python train.py --num_hidden_layers=21 --hidden_size=512 --num_attention_heads=8 --num_key_value_heads=8 --head_dim=64 --intermediate_size=3072 --vocab_size=8192 --hidden_act="tanh_gelu" --norm="layernorm" --norm_place="pre" --norm_eps=1e-05 --positions="learned" --qk_norm=false --attn_scale=0.125 --bias="all" --tie_word_embeddings=false --parallel_block=false --init="normal" --init_std_qkv=0.0267 --init_std_o=0.00412 --init_std_up=0.0267 --init_std_down=0.00412 --optimizer="soap_variant" --learning_rate=0.00431 --lr_mult_qkv=0.4 --lr_mult_up=0.644 --beta1=0.95 --beta2=0.95 --lr_head=0.00605 --max_grad_norm=1.0 --warmup_steps=200 --schedule="wsd" --decay_fraction=0.757 --decay_shape="linear" --final_lr_fraction=0.0 --batch_tokens=131072 --max_seq_len=1024 --doc_mask=true --train_tokens=738200000 --max_steps=5633 --dataset="wikipedia_en"
Each number is 128 + 24 x the weight over its row's rms, rounded and kept within 0 to 255. Layers, rows and columns count from 0. The size above them is the row's rms in percent of the matrix's.

# layer 4 MLP down (transposed), 3072x512, rms 0.17, rows 938-964, columns 256-383
size [ 96 110 110  97  90  96 124  99 103  91  87 102  91 105  99 114 108 103 107  99 101  96  93  93  99 100 105]
[[117 112 108 129 117 132 108  93 125 145 117 139 101 116 103 165 127 145 155 145  94 135 127  86 147 106 106 165 137 142 113 164  87 130 127 166 104 137  85 121  94 111 117 129  79 113 111 113 122 162  92 135 148 129 132 145 100 136 163 122 149 126 107 118  92 139 127 111 137 184 116 118 144 159 123 130 102 155 121 159 140 122  84 123 149 107 105 103 111 151 139 121 118 111 140 106 148 115 115 117  89  99 111 164 126 172 143 132 124  94 132 123 136 104 137  94 180 149 131 122 127 118 120 117  82 112 132 138]
 [ 87 169 184 132 117 121 126 140  98 101 120 116 139 122 130 134 105 156 134 146 129  84 147 131 143 131 169 105 129 100 153 165  79 146 126 119 111 116 113 113 152 100 134 142  81 115 142  93  98 152  99 110  93  57 146 132 141 152 148  88 149 106 147 167 137 133 134 109 146 112 140 153 127 103 132 204 154 120 119 104 104 122 103 140 113 118 125 103 105 123 163 174 126 127 121 153  75 100 119 145 148 140 123 144 120 148 129 128 125 142 152 130 137 103 160 107 144 140 120 167 135 144 121  90 134 131  75 135]
 [119 167 121 153  77 158 129  97 123 131 121 120 148 132 160 122 144 156 125 109 132 158 183 151 142 145 131  90 131 130 161  84 156 116 124 155  99 133 154  58  79 166  97 147  71 108 143 143 156 159  95 161 110 137 150 146 145  56 176 149 138  93 110 117 147 122 112 143 135 148 148 106 113  74 110 102 121  87 102 168 151 147  95 131 159 142 101 155 141 147 102 120 121 132  97 135 182 115  72 128  92 122 142 112 148 165 146 122 124 144 103  90 131 108 178 171 111 133 145 137 165 158 135 142 133  83 115 114]
 [151 107 109 174 134 153 131 137 121 122  96 125 121 132 152 138 127 131 141 133 115 158 126 116 129 117  69 124 126 119 127 102  95  78 124 106 120 139 143 118 123  73 120 203 165 123 118 104 172 118  99 145 143 126 134  92 110 138 119 105 141 138 135 102 161 131 114 118 118 112 132 144 127 158 127 133 143 106 126 142 114 169 104 134  94 113 108 135 108 131 110  69  78 164 166 108 134  79 146 131  98 171  81  75 145 107  98 122 121 130  78  70 115 127 125  82 103  96 138 133  97 153 167 132 122 106 153 143]
 [118 124 100 177 158 140 141 159 131 165 132 134 142  91 128  89 138 127 130 134 157  77 111 113 133 107  85 129 107  87 168 131 170 197 157 104 116 122 157  94 140 131 122 143  92 133 166 153  99 113 111 148 121 129 162 130 148 133 129 152 122 134 113 129 124 101 168  99  87 125 113 146 133 157 128 138  71 149 136 143 123 119  92 131 134 124 132 102  81  61 147 105 149 135 160 100 128 126 192 144 113 108 115 137 151 114 140 131 130 133 129 164 150 132 116 110 152  95 146 129 109 136 111 134 144 136 108 179]
 [143 131 128 144 136 125  84 131  95 148 148 135 155 149 111  86 107 115 128 140 130 133 154 124 107 150 152 141  78 153 123  89 113 125  85 113 137 111 129 169 107 111  78  95 112 160 116 126 115 138 127 127  92 145 176 124 124  76 136 141  83 127 134 105 132 137 143 122 148 160 134  90 115 163  73 162  88 139 119 137 139 132  98 107 159 105 137 183 214 170 138  85 119 118 115 154 120 134 132 146 129 136 139 118 156  84 130 160 134 137 158 153 110 150 130 125 144 123 124 139 106 131 159 103 113 155 108 103]
 [117 155 101  93 142 121 151 147 138  61 104 132 100 164 105 191 104 118 113 160 123  92 151 107 139 150 148 137 149  77 190 140 125 100 186 119  91 107 126 117 151 124 111 139 136 122 120 152 146 150 117 108 120  90 132 121 138 155 123 113 123 151 156  97 162 101 149  78 154 111 156 143 159 114 141 148 125 140 134 110 137 151 143 144 142 132 156 111 162  59  92 104 115 184 121 127 134 127 124 131 102 104 149 133 138 152 147  90 104 110 120 119 111 100 125 122 159 135 146 157 162 140 131 123 109 127 128 160]
 [133 132 119 162 100  90 133 139  95 178 122 121 124 114 129 131  87 119 129 135 102 136 137 143 117 153 103 137 175 139 111 109 105  99 120 129 154  98  98 153 144 125  89 130 141 116  71 177 131 179 121  65 117 138 146 103 131 112 137 113 150 121 112  90 113 125 131 145 157 131  94 166 125 157 131 102 116 146 141 157 173 131 117 146 123 112 163 102 186 121 135 100 169 139 170 142 183 111  76 103 101 119 116 123 128 138  97 114  94 135 108 116  99 145 159 140 122 138 159 132  92 110 125  92 106 145  85 106]
 [169 111 138 137  89 165 123  91 116 105 144 122 113 131 103  96 103 109 142 142  94 120 138 120 131 163 137 157  99 138 144 129 110 133 135  90 147 123 109 148 113 132 109 112  99 127 121 106 135 105 129 131 125 123 141 171 149 102 105 119 133  99  94 144 145 153 117 147 146 155  95 165 139 138 111 128 165  77  70 121 132 135 108 109 165 112 114 162 151 130 113 155 130 131 142 126 140 104 108 120 109  96 162 132 137  90 139 131 150 144 118 138 176 117 121 115 141 129 124 171 153 138 109 143 113 129 137 114]
 [141 143 116 126 131 109  97 158 108 110 145 137 133  79 128 154  86 121  86 147 128 149 174 143  88 173  91 104 152 119 123 140 139  98 133 119 123 113 132 164 123 101 107 165 153 112 139  99 127 159 124  93 175 117 141 111 139 121 118 166 130 152 147  67 161 123  94 104 129 129 116 176 151 144  96 133 117 118 185 119 159 165 161 114 141 130 108 136 110 135 119 111 172  95 105 151 127 151  89 116 144 127  99 132 125 103  67 157 115  89 129  66 140  99 104 105 138  85 142 113 129 115 152 121  84 149 141 154]
 [ 79  97 182 110 150 148 104 146 135 167 159 135 142 131 128 168  89  93  92 123 104 133 148  83 142 135 113 121 124 124 138  86 103 144 117 161 126 123 119 119 153  81 154 110 132 122 175 132 152 177 122 153 102 102 109 155  99 162 136  81  92 127 140 146 100 110 120  96 108 130  79 125 127 119 145  98  97 147 111 135 145 131 136 130 137 112 143 166 135  90 101 115 134 111 145 122 150 142 161 131 124 146 118 121 100  70 136 108 127 166 158 161 143 133 118 161 125 145 167 115 125 112 135 124  76 126 112 184]
 [122 114 145 123 138 141 115 127 130 154  72 138 125 141 124 120 113 131 144 121  94 199  96 161 169 150 126  67  96 123 151 139 111 161 123 130 111 139 140 138  84 124 178 128  89  82 225 102 179 126 185 100 196 134 126 125 147 109 135 135 128 139 112 113 116 156 117 148  90 160  78 174 128 139 126 108 125 109  80 132 105 100 135 118 140 118 174 146 162 154 103 137 105 108 122 133 194 129 154 149 127 167 136 130 130 118 118 122 130 109  99 105 130 151 157 108  82 155 155  62 118  97 106 136 143 129 124 126]
 [145 106 127 134 135 119 135 164 116 142 156  86  71 130 128 142 155 116 127 135 108 148 136 143 142 164 128 111 120 124 177 119 121 115 132 134  84 118 110 120 137  79 100 120 154 189 114 109 110  85 130 140 119 113 153 137 141 138 141  92 112 153 157 125 125 124 100 154 110 131 139 144 127 164 134 117 131 147 170 105 146 112 133 123 114 121 103 146 132 135 146  97 145 141  71 143 148  96 142 100 125 115 142 132 101 150 125 141 122 138 130 106  89 148 161 192 162 100 154 118  95 135 105 144 119 132 128 130]
 [121 138  98 132 108 131 172 141 138 116  77 140 157  91 100 164 116 143  98 126 150 133 103 161 120 115 167 108 116 132 100 113 116 141 112 150 156 130  90 166 134  94 109 122 177 110 175 108 104 106 212 129  80 136 163 107 156 169 127 137 140  94 147 111 100 157 112 112 116 154 130 116 125 147 117 133  85 127 115  95 178 166 107 161 161 125 107 169 132 140 135  93 123 142 120 115 124 124 104 132 125 109 160 158 114 152 109 127 113 134  88 122 146 105 121 146  90 114 132 102 129 148  91 117 132 144  89 143]
 [106 166 126 158 132 183 116  49 112 115 150  84 153 108 125 110 167 119 161 106 122 123 127 127 139 129 146 127 135 118 156 120 144 143  99 114 152 131 119 139 120 125 130 107 149 130 159 120 131 117  92 136 160 130 141 147 108  81 137  78 148 113 108 142 105 104 109 179 115 171 113 170 135 178 106 145  65 152 142 123 125 102  98  88  92 137 116 113 136 175 105 189 152 126  99 118 121 139 103 176 163 130 157 148 109 115 142 152 154 125 101 114 104 127 121 117 152 139 111 144 173 157 143 172 112 123 115 156]
 [143 187 116 122 142 105 126 121 142 131 141 165 135 134 120 207  88 132 139 166 147 107 128 117 147 115 118 120 140  78 122 154 122 146 176 110 135 138 139 105 149 128 147 118 161 127 165 144 133  86 112  91 150 131 148 147 141  99 104 124 112 127 149 107 148 129 106 163 141  91 142 153 129 125 127 110 207  98 109 145 104 138 116 132 122 121  89 101 136 107 101 141 147  90 142 142 122 181 160 122  91 121 136 141 169  91 103  92 129 107 119 116 122 150 165 110 146 112 114 121 135 125 126 117  85 157 140 133]
 [ 84  80 133 146 138  85 129 141 139 144 115  97 130 112 149 190 114 126 119  69 104 110 138 130 141  99 163  91 134 134 133  96 154  81 111 102 145 166 164 127 141 113  94 130  31 123  96 122 141 143 118 105 174 118 159  79 127 141 176 129 135 163 146 101 155 180 127 146 104 118  99 118 164 109 131 147 119 114 172 156 146 114 138 159 120 140  96  92 136 145 102  95 113 160 129 118 127 117 150 108 135  84 148 148 133  91 132 122 128 103 127 127 127  92 175 166 168 112 143 119 152 111 143  79 154 118 118 158]
 [127 177 104 117 130 113 190 129  99 128 109 101  79  91 125 142 103 104 138 103 113 140 132 121  80 111 145 101 139  70 140 163 153 127 135 178 136 161 157 121 111  82 191 154  70  84 131  54 112 102 106  99 105 127 129 123 176 109 123 149 102 128 122  96 149 153 101 132 125 120 172 116 135 108 133 142 103 126 131 125 168 115 165 141 121 136 122 198 141 131 109 130 103 132 118 141 110 104 104 116 136 141 133 133 130  87  87  84 128 120 150 120 133  96 185 136 129 124 118 109 101  97  96 119 130 141  98 132]
 [130 125 119 113 113 133  81 132 141 103 127 117 139 140 125 136 142 132 122 115 167 130 114 109 123 143 127 161 144 148 112 111 146 114 108  97 129 148  92 128 131 156 140 144 168  88 143 102  90 179 143 129 133 120 139 124 113  64 146 135 122 135 118  82 109 136  90 134 102 155 151 147  87 113 130 128 141 145 114 140 143 105 108 132 104 117 150  79 133 167 150 166  78  91 167 142 127 119 121 119 174 133 148 121 110 134 113 178 124 110 130 144  98  93  99 106 105 122 130 124 157 168 122 121  98 163 175  59]
 [122 160 119 137 172 128 127 115 132 179 152 122 131 124 129 112  76  98 139 104 145 131 108 127  96 139 136 124 155 138  96 133 132 141 131 159 135 100 123 140 104 131 113 106 146  71 141 113 124  79 110 116 126 119 139 100 166  85 111 126 116 123 111 127 108 140 116 104 117 101 124 129 129 103 132 125 109 185 153 111 115 148 141 100 168  94 109  96 142 137 133 105 111 143 108 123  94 140 122 140 150 157 109  97 102 120 156 125 116  86 138 103 117  92  99 159 137 115 130 125  98 122 150 173 100 158 164 133]
 [ 96  93 103 131 172 138 138 142 121 140 118 142 151 157 141 158 118  87 143  99 126 122  98  79 106 146 124 172 102 155  94 141  97 137 129 104 163  90 155 125 123 151 162 155 114 134 132 156 166 136 140 156 111 121 144 126  99  94 183 107 160 126 156 144 104 133 109 132 137 151 147 184 115  89 165 121 120 114 121 137 151 145 141  88 111 133 137  93 166 107 139 156 125 111  99 128 137 117 100 125 101 132 187 132 156  94 132 152 163 129 152  93 134 183 161 146 127 142 132 158 148  70 118 144 175 124 152 105]
 [115 116 108 122 121 141 122 100 103 119 125 150 138 132 135 162 121 160 125 124 163 111 148 131 140 140 145 142 125 127 113 115 171 129 153 107 169 129 133 123 158  77 143  83 122 128 167 105 125  95  96 101 155 124 147 111 132 152 165 112 141 123 167  97 135 123 107 149 153 140 107 129 140  98 161 116 149 149  95 133 142 118 106 109 120 141 119 140 154 135 146 127 129 101 104 120 108 104 102 120 135 103 106 103 102 130 120 121 118 124  62 128 136 118 111 213  91 142 118 120 144 116 105 118 153 132 120 137]
 [133 112 111 145 136 138 129 153 149 126  66 122 119 100 109 133 145 120 103  66 102 123 122 134 151 153 153 100 149 141 118 131 115 157  93 105 102 114 138 143 129 133  95 140 170  62  68 152 112 162 112 104  89 149 136 126 129 132 149 109 116  85  98 133  79 106  76 125 118  95 112 118 128 103 106  98 104 125 118 117 152 140 108 123 145 143 153 103 139  91  87 128 102 103 128 105 137 117 141  88 101 143 170 120  99 122 114 123 149 159 107 104 139 109 128 137 159 128 122 142 137 145 160 138 141 122 134 102]
 [ 86 153 168 122 164 147 123 113 121 122 104 168  99 142 158 180 113  89  93  96  84 149 151 138 149 127 115 126 132 131 103  84 120 112 118 118 143 124  86 105 191 103 116 187 110 150 105 140 115 174 124 131 146 122 141 155 157 103 162 151 123  99 118 135 110 125 132 117 110 154 134 129 130 106 155 113 126 131 122 128 144 101 116  93 107 141 183  70 167 170 114 128  79 180  73  97 135  82 151 101 128 128 153  99 144 117 120 108 115 121 170 140 121 107 145  78 130 141 135  97 121 115 108 143 121 154 130 126]
 [154 122 145 123 117 140 142 137 131 109 161  97 150 122 123 146  64 187 123 146 120 112 172 128 135 140 123 135 128 108 133 148 105 125 147  98 146  88 116  98 112  99 151 165 130 149  82  75 129 124 118 142 163 136  98 122 130 160 102  98 177 130 129 120 114 108 155 140 142 116 114  97 111 125 126 168 113  96 132 147 133 129 124 137 160 145 125 124 157  95 130 114  86 114 133 132 159 115  52 110 128 152 126 130 140 148  93 128  61 121 106 147 135  94 113 141 142 164 116 131 101 137 165 115  95 135  85 137]
 [105  94 102 120 121 159 163 161 121  99 134 121 174 123 130 120  83 112  69 162 139 131 101  95  92 143 169 192 189 129 160 132 133 115  98 130 135 156 132 133  99 149 125 100 139 109 133 146 142 151  82 130 123 148 113 122 146 108  89 139 135 109 146 126 108 158 106 108 122 131 140 123 146 160 114 118 152 112  96 142 161  78 145 161 114  89 126 160 128 138 118 177  96 110  87 118  80  92 160 100 150 148 108  76 135 115 118 138 133 111 144 161 135  80 192 158  47  92 118 111 138 117 116 180 117 129 128 130]
 [ 93 141 108 125  81  96 125 159 133 119 156 118 147 106  99  98 157 128 124 105 121 160 156 133 100  99 100 111 139 130 108 118  98 138 160  83 135 131 111 109 151 159 165 111 157 104 161 115 149 104 119 146 140 118 114 124 107  93 151 127 132  89 104 126 132 123 165 109 169 108 133 139 147 147 128  99 145 128 178 155 150 175 182 126 165 113 127 119 109 115 147 145 141 141 160 160 112 128 115 101 129 204 156 123 140 123  87 113 124  97  95  95 156 100  92 106 159 117  99  95 123 123 152 194 148 109 115 139]]
# layer 4 MLP up, 3072x512, rms 0.115, rows 939-965, columns 256-383
size [113 118 109  90  89 132  94  80  99  87 110  93 127  99 136  94 110 114 110 108  92  92  89  99 108  98 113]
[[111 156 183 126 123 143 144 126  95 134 142 151 131 123 148 157 128 124  87 120 113 112 117 117 138 122 171 124 129 104 174 115 106 132 145 119 149 122 124 123 128 128 135 164 132 142 132  86  74 123 129 103 162 114  92 135 127 152 136 129 146 153 110  89 158 137 148 152 173 122 106 122  93 137 170 165 161 140 120 153 129 135 170 152 131 112 145 125 118 114 158 170 163 126 102  84 108 132 116 144 141 122 102 171  98 161 127 124 137 190 125 104 143 121 138 125 198 119 122 137 170 155 117 128 158  87 110 140]
 [107  96 121 134 128 149 120 135 165  70  99 135 104 112 153 124 119 114 125 119 145 153 109 148 108  85  95 149 117 163 153 122 146 125 128 137  90 148 162 126 129 159 153 105 115 140 110 185 145 119 112 136 135 132 178 104 148 143 124 105 133 128 113 128 136 138 115 152 165 146 114 136 107 102  92 159 128 143 130 107 112  71 136 144 111 129 171 167 153 117  91 143 143 130 142 129 117 119 119 143 123 172 123 124 124 127 124 179  93 136 154 121 131 113 159  95 147 140 128 156  98 164 104 107 134 113  83 137]
 [140 123 116 120 177 136 119 117 123 126 172 186 102 120 127 123 143 110 137  95 132 134 166 149 115  92 205 110 162 123 109 151  86 133 158 129  88 105 122 136 123 162 123 131 166 214 175 127 118 114 131 137 116 107 150 133 113 141 160 159  97 112  84 110 148 122 117 127  87 104 108 174 125 131 128 159 129 113 135 136 165  94 138  83 105 135 104 104 170 160 142 153 129 126 157 116 140 117  86 100  71 139 158 111 111 114 126 144 121 108 109 117 107 125 134 141 130 122 145 115  97 121 149 118 145 167 159 126]
 [143 152 162 195 169 127 113 174 143 139 107 164 145 119 148 138 128 106 132 131 100  89 125 142 141 105  77  93 108 150 135 102 133  87  91 134 157 160 104 105  97 132 101  90 128 141 134 129 124 108  77 111 147  76 179 138  96 141 149 107 106  83 124 146 133 149 104 120 144 144 118 150 118 132 156 148 121 133 190 148 141 123 123 142 157 187 134 155 100 121 125 133 127  92 136 148 133 102 130 139 133 110  97 115 110 121 147  91 138 145 137 112 146 123 121 131  94 171 134 111 106 135 125 137 132 155 138 111]
 [131 163 103 126 140 116 105 141 123 117 117  91 140 182  74 126 133 124 126 103 101  68 171  88 106  98 127 137 147 123 141 144 116 120 114 134 152 125 136 108 105 126 133 128 109 118 129 111 131 149 148 152 137 135 119 132 122  80 144  95 205 140 152 129 143  99 118 147 150 141 124 191  85 104 171 130 127 151 122 105 171 140 130 152 132 146 165  78 122  67 146 151 140 115  91 110 111 154 136 157 131 123 104 143 164 139 110 125 127 129 108 141 140 144 159 167 134 110 111 137 147 157 135  99  69 127 152 169]
 [ 96 107 177 125 107 125 138 128  80 111 131 126 107  79 138 124 115 111 161 112  94 109 130  98  94 126  89 128 131 131 152 123 109  92 152 134 123 129 101 146 118 118 108 134 140 159 133 105 133 148 158 138 189 120 168 124  75 160 106 134 132 127 145 175 133 114 119 127 103 124 116 147 163 104 149 119 107 101  98 162  94 118  98 142 152 120 122 124 122 117  71  92  70 122 134 133 118 133 151 138  76 111 145 153 140 173 127 106 174 130 109 138 118 150 120 111 120 127 130 101 104 107 125 134 146 102  70 148]
 [102 148  95 144 149  94 155 137  98 158 150  87 139 103 120 156  92 146  77 165  90  97 123 164 123 140 102 114 133 156 127  98 103  87 129 130 134 175 135 134  81 149 115  89 138 118  99 151 127 157 120 157 136 128 139 151 143 137 131 122 127 143 132 102 110 117 110 169 138 124 110  91 118 157 172 128 134 146 124 130 149 123 163 128 158 119 151 130 153 150 110 151 156 130 114 147  86 104 128  84 122 131 106 164 155 121  92 127 113 135 116 121 144 148 130 114 128 128  97 155 137 139  86 113 104 113  82 101]
 [144 134 154 150  89 157  99 119 114 147  92 130 111 130 150 148 110 133  73 153  63 125 131 105 143 146 108 129 167 112 146 165 138 165 113 111 125 122 136 150 147 107 112 126 121 122 140 117 170 103 114 111 127 124 117 151 101  65 104 145 172 125 152 131 134 170 115 132 124 116 112 140 127 121 124 131 143  70  81 138 164 138 161 118 149 132 168 151 170 153 110 105 142 126 113 158 151 124 118 134 122 133 121 134  96 156 128 126 106 144 130 126 116 126 141 127 143 156 148 159 129 166 136 124 102 120 176 150]
 [143 117 143 107  93 155 168 126 144 111 111 153 120 160 130 139  73  98 158 110  93 120 147 137 108  98 112 172 141 131 134  94  90 113 151 125 139 151 172  86 147 124 151 144 145 119 122 119 100 132 162 119 105  70 122 150 140 144 115 124 125  81 145 148 142 144  78  86 174 129 164 122 140 142 145 134 122 154 132 132 123  82 151 122 139 143 160 170 125 123 113 123 114 126  97 106 128 111 138 111 139 119 174 143 118 161 125 109 121 117  69 111 131  95 140  92 107 136 143 122 153 127 122 180 126 129 163 161]
 [158 121 123  87 124 107 129 142 112 150  76 133 140  88 155 126 139 123 112 125 146 107 151 114 152 101  92 106 145  83 166 170 125 121 137 128 123 108 135 164 173 118 130 135 138 113 110 121 129 133 131 117  76 118 167 143 143  99 108 178 147 156  90  88 167 142 143 144 150 102 139 114 106 111 131 149 144 136 120 154 109 119 140 104  99 105 151 131  76 124 182 142 225 146 114 138  77 112  87 143 137 107 169 141 128 180 118 124 156 121 125 159 185 133 172 133 103 142 183 146 133 116 119 124 157 141 136 109]
 [109 125 123 153 157 108 121 144 151 156 128 116 145 167 143 129 145 146  86 117 157  99 105 105 176 135  82 111  83 170 125 111 170 108 160  80 154 118 119 142 142 139 120 155 121 119 106 168 175  90 146 135 117 151 105 151  99 163 143 106 152 148 128 125 106 107  74 132 139 117 133 142 108 131 104 143 130 180 160 136 128 114 120 122 124  78 124 134 131  94  93 164 123 161 141 137 151  75 129 138 117 166 101 147 136 163 131 131 145 114 124 127 103 168 142 133 135 121 148 146  67 106 131 139 148 114 107 119]
 [114 155  92 152 136 133  98 153 139 127 110 109 101  68 168 103  94 105 122 142 143 138 157 105 134 126  85 127 126 168 129 155 182 119 125 127 135 115 167 111 104  87 106 146 123 118 114 142 121 101 120 110 123  75 169 125 167 140 117 133 133 167 156 161 143  77 107 151 133 135 121 108 118 108 146  93 126 119 139 178 125 101 104 118 159 142 145 149 179 147 146 112 113 166 112  92 139 120 125 125 115 146 152 138  66 159 155 118 135 145 158 148 113 136 116 128 105 188 128 112 143 134 110 113 136 154 125 144]
 [100 114 114 136 165 133 152 157 152 132 152 123 126 129 149 140 129 101 140 134 138 111 114 127  97 122 130 186  92 151 174 137 139 171 123 121 121  95 126 154 127 143 162 144  82 136 157 118 121 132 148 114 148 147 141 139 106 117 100  97 163  91 149 152 146 134 115 144 104 128 151  97 128 129 143 147 151 132  76 131 129 124 146 103 146  69 156 107 127 147 142 125 137 104 119 136 142 138 131  88 136 136 156 145 109 124 115 141 127 102 143 130 118  67 114 104 113 185 163 114 130 149 128 139 131 141 157 126]
 [122  99  85  87 171 153 127 100 150  91 135 116 146 153  96 136 129 167 130 141 121 145  98 107 138 110 139 161 114 129 107 128 154 116 125 127 142 136  89  94  99 118 126 139 133 122 108 124 121 139 146 105 136 131 173 120 147 161 162 150 129 131 155 120 149 125  91 125 182  49  99  91 152 120 104 111  95 149  60  94 171 136 159  91 129  69 152 120 133 153  96 151 145 166 115 185 149 135 137  98 136 146  85 190  66 127 161 117  91 140 142 113 110 106 141 124 134 150 140 164 112 138 150 116 123 156 114  84]
 [ 93 126 174 117  86 165 125 156 146 135 140  96 132 122 139 195 115 117 148 171 138  79 152 113 154 162 108 117 167 107 135 150 114 127 128 160 176 149 130 156 119 157 132 128 126 144  72 149 138 177 112 146 154 140 110 147 146 136 106 142 144 128 132 129 140 136 124 198 155 124 127 130  99 100 162 108 118 127 139 128  97 145 138 137  92 117 124 137 120 140  92 132 135 150 138 154  84 107  99 123 108  95 122 131 133 139  89 127 118 144 147 114 162 148 143 111 128 142 155 160  85  87 105 116  95 115  82 118]
 [137 126 146  72  89 133 146 110  90 158 116 112 134  89 118 119 119 130 130 135 138 127  93  97 125  85 138  99 154 102 124  94  93 128 124 113 119 132 131 125 123 115  91 120 108 140 114  78 131 155 112 103 156 115 148  96 151 164 142 127 153 119 150 127 130 124 111 116 181 112 122  98 167 101 117 157 116 126 122 128 119 139 151 155 157 150  98 140 167 158  87 106 106 125 156 110 138 164 164 114  98 132 140 129 161 145 102  75 131 146 105 139  94  76 147 106 110 114 147 112 152 132 114 114 162 131 104 141]
 [142  96 126 129  92 134 150  94 121 134 146 115 141 143 119 121 132 115 149  98 158 140  98 135 130  84 141 145 138  89 137 148 103 121 100 121 153 190 106  92 115 148 175 147 131 134 139 153 162 124 121 131 138 135 151 118 143 128 174 103 133 135 139 125 126  89 111 110  96 134 114 115 114 123  98 113 168 143  95 112 141 118 135 139 109 139 148  92 114  78 153 122 135 108 145 102 115 136 112 146 118 126 192 115 166 164 163 151 138 158 140 135 110 128 124 118 149 128  78 113 114  94 112 107 152 106  95 110]
 [130 141 184 131 173 135 127  91 142 110 135 115 120 175 102 104 121 104 127 139  99 145 114 132 117 154 111 139 148 162 112 110  88 109 134 124 140 125 125 136 177 147 110 109 123  98 123 173 168 140 136 152 126 152 123 146 139 107 130  98 120 137 126 166 133 141 125 147 196 132 181 113  93 102 132 124 132 115  97  79 105 131 108 180 153 151 117  82 133 130 132 126 146 142  92 113 123 154 108 116 106 121 105 110 177 120  64 118 125 124 147 115 149 152  93  99 115 111 126 101 119 133 149 172 136 108  82 161]
 [146 120 133 123 119 141 129  86 117 144 160 126 105 142 110 119 125 143  96 159 125 104 104  78 120 147 101 130 138 132 113 127 160 118  96 147 123 136 134 150  76 150 127 126 121 110 132 145 142 146 114 141 156 134 133  97 129 110 126 149 125  96 111 141  90 133 109 148 141 116 103 120 126 178  93 114 122 117 157 127  77 142 121 105 158 122 121 113 145 145 155 116 138 139 142 111 156 120  94 174 117 133 101  81  60 108 146 162 152 111 121 141 196 134 128 151 114 108 154 102 148 101 115 122 120 121 124 138]
 [139 120 155 145  74 131 117  93 118 126 139 113  90 144 112  99 195 134 130 142 126 155 119 142 108 107 117 110  99 139 143 148 108 124 134 120  86 189 148  99 150 144 101 121 164 124 120 101 118 151 138 162 139 135 128 114 147 157 100 112 137 123 136 107 157 110 187 141 146  77 141 118 143 166 112 121 110 119 130  65 133 112 137 166 125 158 112 117 113 121 121 115 170 153 144 123 111 143 159 115 152 141 107 135 108 102  99  99 131 151 134 134 151  97 107 110 136  62 118 133 114 161 153 143  95 131 101 107]
 [125 150 134 131 111  98  75 117 124 152 133 122 140 107 102 129 158 121 137 123 127 141 111 125 110 158 122 120 134 118 175  87  57 134 133 129 123 163 127 148 157 172 150 116  69 137 124 143 127 144 128 137  81 106 137 175  97  91 149 142 124 106 131  95 109 149  84  99 188 103  97 165 161 118 145 114 133 130 156 124 170 111 145 139  97  86 129 122 125 165 136 106 133 133 127 121 173 133 138 125 157  87 118 131 132 120 101 168 134 156 106 144 135 118 144 148 166 125 137 148 111 104 132 100 141 125 127 124]
 [148 153 119 122 121 115 127 120 118  96 137 136 120 100 111 121 150  87 174  99 125  99 106 140 149 112  93 121 122 121 116 147 107 111 146  70 117 126 140 122 133 106 140 113 122 118 149 133 139 103 139 190 104 159  82 152 151 140 110 145 158 117 132 138 113 109 142 167 168 167 109 181 140 151 172 130 129 149 111 116  88 130  77 116 149 111 141 114 196  89 130  95 139 103 129 121 115 134 136 124 125  93 109 148 144 125  90 130 118 111 150  90 127 156  82 149 116 143  88 130 134 112 150 107  97 165  97 143]
 [190 123 104 115 130  92 134 162 135 131 101 117  99 134 148  76 145  81 161 114 135 136  99 124 134  85 144  99 126 111 171 113  87 125 128 139 122 183 126 149 128 125 126 108 122 143 165 158 142  73 111  78 146 137  95 102  68 139 144 118  82 156 140 145 126 100  97 138 133 122 111 143 136  91 127 155 149 103 116  88 117 148  90 134 126 109 113 156 136 184  83 111 152  69 113 166 115 140 139 175  83 133 102 165 112 120  99 138 108 138  66 122 132 133  82 126  98  84 121 122 124 107 146 135 118 145 143  94]
 [131 159 122 151 107 109 127 158 144 124 125 131  90 121 116 157  96 112 133 114 137 134 188 188  69 110 155  87 137 125 115 100 121 128 136 138  95 124 113 117 138  82 114 118 112  91 110 143 147 110 133 137 149 161 100 142 124 109 186 123 119 132 104 137 151 119 104 161 138 126 151 124 119  87  80 147 133 168 128 192 103 136 140 139 122 130 104 118 152  99 139 116 163 143 158 142 127 125 139 123 118 116 114 115 145 132 104  71 112  79 126 148 129 129 127 124 102 108 144 115 147 160 116 162 129 145 117 116]
 [ 72 132 154 116 122 152 109 112 128 142 166 144 136 132 134 104  87 117 110 143 147 121 123 136 104 146 118 144  92  93 112 132 120  95 106  90 103 152 159 121 127 156 119 116 116 137 116 126 133  93 110 142 130 122 122 140 140 128 177 139  90 144 185  81 112 133 117 171 153  98 126 104 144 145  91 151 195 142 162 164 155 139 117 136 121 139 184 156 136 152 152 147 130  65 128 121 113  86 152 155 149 125 154 121 155 143 162 137 146 101 150 127 114 140 151 110 100 110 149 136 158 171 135 161  89 124 112 130]
 [133 117 151 123 141 127 136 151 139 105 134 147 146 110 159 142 161  90 171 138 125 134 117 121 129 138 112 158 172 167 113 124 106  84 135 119 110 103 143 102  74 120 131 154 129 128 114 158 132  97 159 162 105 119  93 182 174 116 143 137 145 145 124 107 146 115 133 150 117 152 123  79  57 143  99 110  82 132 154 135 101 130 135 136 158  49 172 157 146 127 116 108 152 105 136 139 113 168 146 155 129 143 127 158 151 191 107 162 123 103 108 120 167 127 148 137 191 107 164 141 138 105 121 104  64 141 118 128]
 [147 102 121 105 142 134 127  88 137 141  90 113 135 150 110 149 141 123 115  65 104  83 103 114 149 132  71 171 113 115 147 124 146 142 136  70 114  90 181 148 135 133 118 146 156 126 131 111 107 123 156 119 116 144 169 112 121  96 144  80 120 102 146 100 153 116 154 136 141  81 107 142 116 148 101 133 139 136 119 122 124 150 132 145 157 118 129 126  99 134 133 146 140 167 119  96  87 140 133 171 158  90 132 144 110 142 136 138 108 144 149 176 107 131 123 115 153 148 155 126 156 159 101 130 106 140 146 124]]